Each number is 128 + 32 x the weight over its row's rms, rounded and kept within 0 to 255. Layers, rows and columns count from 0. The size above them is the row's rms in percent of the matrix's.

# layer 7 attention output, 64x64, rms 0.153, rows 21-63, columns 0-63
size [ 72 124 122  90  80  89 207 115 123  96  76 108  99  93 118  86  74  78 139 114  81  89 102  95  84 105  71  94  92  76 111  93  75  98  79 111 137 106  73 118  88  73  89]
[[101 159 107 161 125 181 131 126  82 129 122 161 101 117 131  67  81  72 126  69 136 166 111 107 154 109 152 128  59 147 172 127 123 128  99 153 159  71 129  93  90 114  97 110 165 126 176 181  98 113  70 166 126 142 116 186 126 101 126  80 121  82 131 100]
 [201  39 129 144 173  69 133 131 116 101 127 200 140 183  84 127 143  90  66  75 142 163 119 133 106 223 156 114 124 102 116 105 143 154 121 116 134 131 144 140 138 117 102 133  78 147 146 164 128 173 112 107 133 135 163 127 118 139 115 139 160 119 153 109]
 [144 123  87  79 142  79 156 135  90  23 138 203 152 131  73 147 177  69 138  98 142 192 119 181  85 185 151 158  94 112 140  85 133 138 119 168 147 118 119 105 117  89 131 140 156 146 113 120 119 116 115 114 136 148 151 120 134 122 184 126 126 111 134 119]
 [126 131 102 124 126 170 114  54 152 109 114 116 134  86 162  95 122 132  98 135 133 147 120 126  67 155 241 149 163 173 129  72 116 119 115 143 167 151 105 151 100  92 128 102 145 160 144 190 152 138 115  99  96 116 106 172 165 127 129 167  96 135  73  82]
 [186 148 132 161 134 172  71 148 130 179 140  75 149 168 126 140 111 129 109  96 156 178 156 129 166 197 155 150 119  87 153 131 105 106 121 146 155 133  90 117  41 114 116 171 168 153 153 138 145 149 150 145 143 150  67 133  71 126 101 174 143  78 113 106]
 [100 106  93 118 100 156 174 134 111 164 129 102  99 102 187 108 145 195 184 156 111  58 158  71 172 169 121 129 144 154 112 102  90  79 143 139 133 106  98 148 128 150  75 153 123 135  84 172  68 117 128 143 148 167 175 123 163 100 123 142  92  95 136  91]
 [182 165 198 155 164 159  87 182  80 149  73 142 207 107  95 129 168 131 106 115 115 117 125 116 210 143  97 181 106 111  53 114 122 137 131 132 109 163 152 107 155 164 128 153 124 110  89 114 156 140 131 134 140 136 155 164 167 117 154 141 146 150 158 138]
 [ 92 102 175 125 102  95 227 102 118 113 151 120 152 161  77 162 164 101 110 155 176 123 149 147 107 100 150 164 159 178 139 173 124 100 117 148  58  79 150 106 123 132 108  50 126 176 155  94 142 108 142 135 122 171 126 145 124  84 150  90 117 133 131 152]
 [169  94 136  62  56  89 108 138 127  76 100 109 177 188  97 158 147 120 105 133  98  86 180 171 173 117  73  95  84 127 176 173 140 109 159 162 109 113 110 133 106 157  86 159 171 136 133 116 130 106 105 133 131 168 161  79 107 116 109 102 126 125 161 146]
 [ 98 129 161  98 108 154 199  95 145  47 157 198 161 113 101  86 194  61 112 121 127 197 120 157  98 119 157 122  97 160 121 112 146 110 142 103 165 127 154 101 155  97 144 125 140 113 139  70 105 180  96  85 133 119 146 113 136  92 165 119 122 151 130 121]
 [148 118 139 142  83  97 122 174 120 109  88 102 111 116 107 101  59 173 104 149 132  92 190 180 138 103  90  71 133 204 130 135 136 126 129 119 147  83 133 156 149 124  37 134 103  93 146 104 124 117 119 163  99 170 145 153 118  94  63  99  97 148 104 117]
 [ 92 158 147 122 136 106 160 114  88 127 101 140 161 133 117 139  80  90  82  74 190 106 181 124 170  79 137 100 104 198  44 139 107 114  86 121 137  46 135 106 101 148 120 100 165 145 145 154 123 124  84 124 130 125 123 175 141  97  85 161 109 110 120 108]
 [116  83 132 106 126 187 104 135  98 151 139 188 121 124 182  68 196 175 169  88 112  95 121  53  95 192 154 186  59 109 155  61 146 134 104 147 156 122 126 153 122 100 109 122 125 129 165 120 106 100 127 134 112 124 124 130 108 112 163 101 109 139 146 122]
 [161  87 174 123 126  72 179 103 134  90 118 139 128 197  99 165 180 139  95 103 112  98 181 155 134 168  78 163 103 145 113 163  83 120 168 133 144 143 119  72  75 147 180 145 155 143  81 136 115 136 108 139 111 167 111  79 131 109 153 129  97 105 188 153]
 [129 107  72  62 137 143 140 118  89 108 158  97 122 185 142 114  83 143 132 102 145 168  99 132 132  78 146  57 107  73  82 158 132 130 136 111 189 135 176 214 158 126 136 112 104 107 129 137 151 144 184 133 128  99  81 125 153 178  90 112 143 143  98 117]
 [181  74 137 144 145 137 164 130  86 172 107 160  42 104 172  93 175 125 104 123 126 151 116  82 130 146 139 191 149  42 118  95 157  99  84 154 111 134 142 145 137 117 178 121  90 169 143 144 162 150 130  93 140 145 162 155 123 176  96 153 133 150  92 120]
 [ 86 134  75  83 154 108 120 175 153 126 147  90 121  96 156 134 109 160 207  76  67 164 111 117 164 123 121  97 119 164 132 140 120 123 108 137 209 107  72 157  98 118 124 144 112  96 149 177 129  95 112 121  52 160  90 111 142 136 129  96 102 158  87 112]
 [173 127  83  97 101  83  78 119 134 122 150 157 149 159  89 115  88  96 164  57 164 120 107 100 126 172 149 104 107  95 142 139 134 135 133 147 136 107  91 107 147  94  57  80 126 119 207 114 108  91  93 136  96 129 106 151 142  61 175 128 101  81 145  98]
 [112 116  56 183 163 174  97 127 124 206 138 158 128  73 220 133 136 139 184 130 101 132 132  54 135 139 179 153 179 109 108  74 137 127 121 133 115 149 119 139 129 144 156 114 132  91 140  97 135 100 164 134  88 139  92  92  98 121 139 104 128 166 105 128]
 [108 138  99 140 112  62 145 168 103 106 177 129 165 133 100 142 104 128 183 158 145 122  91 142  82 132 128 104 155 123 203 151  89 137 169 173 138 184 148 153 143 128  50 161 121 166 111 105 116 172 127 162  92 111 208 114 155 146 151 140 169  93 145 131]
 [129 154  90 154 136 120 142 139 127 128 154  88  68 152 159  77  75 123 196 182 165 157  97 162  68 132 100 146 217 133 123 126  98 111 141 117 197 178 130 140 146 132  98 141 148 129 129  70 119 184 105 135 134 142  96 106 147  98 127 105  88 136  96  99]
 [122  78 111  89  78  95 140  84 130  63 181 118 130 139 147 165 204 156 153 175  93  58 141 118 108 199 121  87 169 111 153 192 176 132 152  87 158 104 108 142 119 150 154 146  91 134 123 102 146  99 114 109 110 114 124 124 138 165 136 138  91 112 129 161]
 [ 96 127 179 120 101 148  53 125  70 130 116 158 131  84 178 129 178 114 144 135 166 114 128  24 170 127 142 125  87 112 126  78 145  90 147 107 121 178 132 122 149 119 129  75 121 144 138 120 159 102 118 106 112 186 146 173 139  72  91 170 119 146 124 106]
 [125 116 125 145 131 122  58 135  64 134 153 190  88  93 158  97 117 102 145 137 123 117 124 101 136 178 171  99 127 161 118  53 161 137 137 117  72 200 125 132 182 104  96 164 182  94 122 163 163 150 150 165 154 124 118 114  98 139  83 161 164 114 167 129]
 [108 114 159  97  81  86 171 137 114 109 154 147 150 162  61 103  99  89 153 160  95 146  81 139 129  79 135 103 120 179 128 146  59 108 149 168 109 125 130 128 135 153 115 123 107 178 108 143 136 101 146 169 204 102 113 143 151 201 119  90 151 141 194 156]
 [148 162 142  89 102  90 105  99 133 116  69 140 118 171 117 168 168  73  50  75 128 118 128 127 182 130  99 120  91  87 128 160 151 137 117 129 111  83 101 137 100  60 108 142 152 158 104 210 132 116  83  97 132  88 176 144 127 161 107 161 137 115  95 126]
 [155  99 140 155  90  73 129 100 197 145 123  52 124 146 120 208 108 142 127 157 116  43 138 128 180  89  55 153 171 160 128 119 162 105 146 146  73 146 114 131 139 121 100 149 135 100  99 124 170 126 178 131 144 172 133 106  99 119 113 107 133 135 145 137]
 [125 117  61 107 155 155  94 122  71 196 113 137  79 110 176 108 134 172 154 160  78  87 107  88  74 171 155 178 160 155 118 167 101 133 138 112 123 108  85 125 114 138 110 154 141 104 116 113  44 121 139 133 116 115  88 100  51 114 116 130 105 114 117 125]
 [176 170 157 162 112 116 175 168  97  95 151 145 137 146  75 145 124  88 140 115 179 143 105 169 120  93  97 144  79 169 117  84 124 106 118 140 123 202  87  90 135 121 137 165 185 105 103  87 181 134 103  96 187 109  83 127 113 122 113 175 101 126 172 150]
 [ 57  97 109 174  89 118  90 155 123 200 151 174 107  83 119 116 123 129 141  82 151 160 133  81 167 142 151 180 116 154  62  88 129 140 146 156 118 159 142 114 143  33 157 145 138  98 122 123 121 111 165 140 129 179 132  85 125 109 189 147 124 131 127 121]
 [167 141  83 159 109 125 130 128 227 155 153  98  88 158 159 107 103 169 150 148 137 105 167 124  33 150 159 165 197 126 194 144  93 113 148 128 134  94 104 142 111 147  77 111 126 146 165 158 147 146 124 160 136  85  89 145 143 155 138 140 140 134 128 162]
 [152  52 102 125  65 123  81  75 163  87 125 135  65 150 132 114 144 118 123  92 149 141  97  82 148 191 155 106  95 101 119  68 143 128 110 178 101 124 115 132 135 120  78  97 103 177 148 164 141 150 167 118 145 198 140 174 112 131 127 152 108 149 109  95]
 [180 143 142 180  90 180  53 147 111 173 117 135 125 110 153  78 101 192 155 118  76  66 151 124 129 141 103 150 163  96  61  94 129 130 180 144  72 115 159 130 123 137 156 122 147  99 168 116 153 155 122 150  87 168 121 158 128  88 176 134 131 147 143 125]
 [146 137  65  98 136 117 145 102 108 128 110  81 106 130 201 100 135 167 173 164 103  68 162  98  92 134 168 168 191 126 117 130 154 154 116 125  95 128 103 106 177 126 130  71 111 116 140  91 151 100 168 132 110 162  72 170  91  98 129 158  69 171 123 152]
 [ 62 107 211 126 101 101 163 125 132 161 133 186 132  74 114 119 121 124 151 190 155  90 104 138 101  93 135 116 134 190  62  98 137 104 139 126 106  86 156  95  97 132 112  71 175 152 136  93 134 151 150 121 116 147 132 153 132  73 160 100 170 166 100 132]
 [124 154 101 143 143 124 114 141 168 178 133  86  73 136 182  99 141 115 186 152 106 129 169 141 134 164 124 157 236 141  78 142 107 150  80 125 133 103 126  98 129 182 182  96 133 125 131 140  60 115 177 162 107 123  98 134 131 116 173 167 148 134  87 133]
 [126 171  79 167 159 149  87 195 178 128 120 110 143  82 126 110 105  66 164 107 154 171 101 154  68 121 153 135 171 117 185  76 115 110 151 129 160 197 158 142 168  92 125 154 123  94 137  97 132 185 151 129 116  96 147  96 120 141 117 116 154 137  74 113]
 [124 177 125 129 110  78 184 111 142 100 139  97 133 173  82 164  61 108  93 146 146 168  87 219 109  86  92  86 126 127 155 195 113 123 148 123 139 108 166 162 108 113 139 131 127 181 144 154 144 136 126 127 119  75 116 136 182 189 116 136 163 106 136 138]
 [136 153 150 145 151 112  30 143 142 144  79  92 106 157 159 163 124  94  61 143 130 143 114 156 123 118 124  88 137 113 124 161 145 114 163 113  89 147 169 127 168 112 181  61  80 158  86 133 147 116 158 128 116  97 144 140  66 111 101  77 128 198 153 125]
 [100 109 120 149 135  75  76 106 146 109  66 125 164  93 104 182 101 150 119 162  71  83 138 149 115 107  43 111 166  98 141 187 186 125 166 121 102 149 156 148 147 104 185 111 145 127 113  99 159 103 184 118  93 153 131 116  98  99 152 112 136 166 133 155]
 [ 79 169 160 171 122  91 159 156 142 190 168 133 121  77 168 119 107 160 196 187 145 105 166  82  66 101 132 164 184 140 142 125 121 119 134 102 102 103 144 115 198 161 116  86 128 113 126 121 131 191 143 140 144  94 134 147 169 126 154 176 134 134 109 120]
 [155 136 124 138 180  88 184 120 105 155 146 188 189 110  90 154 153 148 157 105  46 106 149 152 108 134 113 171 113  67 144 105 141 137 115  87 130 226  79  83 157 152 122 150 136 130  70 134 112 165  96 102 110 138 152 113 124 122 108 160 131 111 139 133]
 [177 126  63 104 143  88 189 113 104  89 119 130 132 174 136 138 121 109  91 100 168 173 114 161 135 117 189 139 111  99  96 101 140 173 113 111 142  17 113 180  60 104 111 157 119 135 136 153 106 118 132 117 138 111 138 135  94 141 117 123 178  97  99  88]]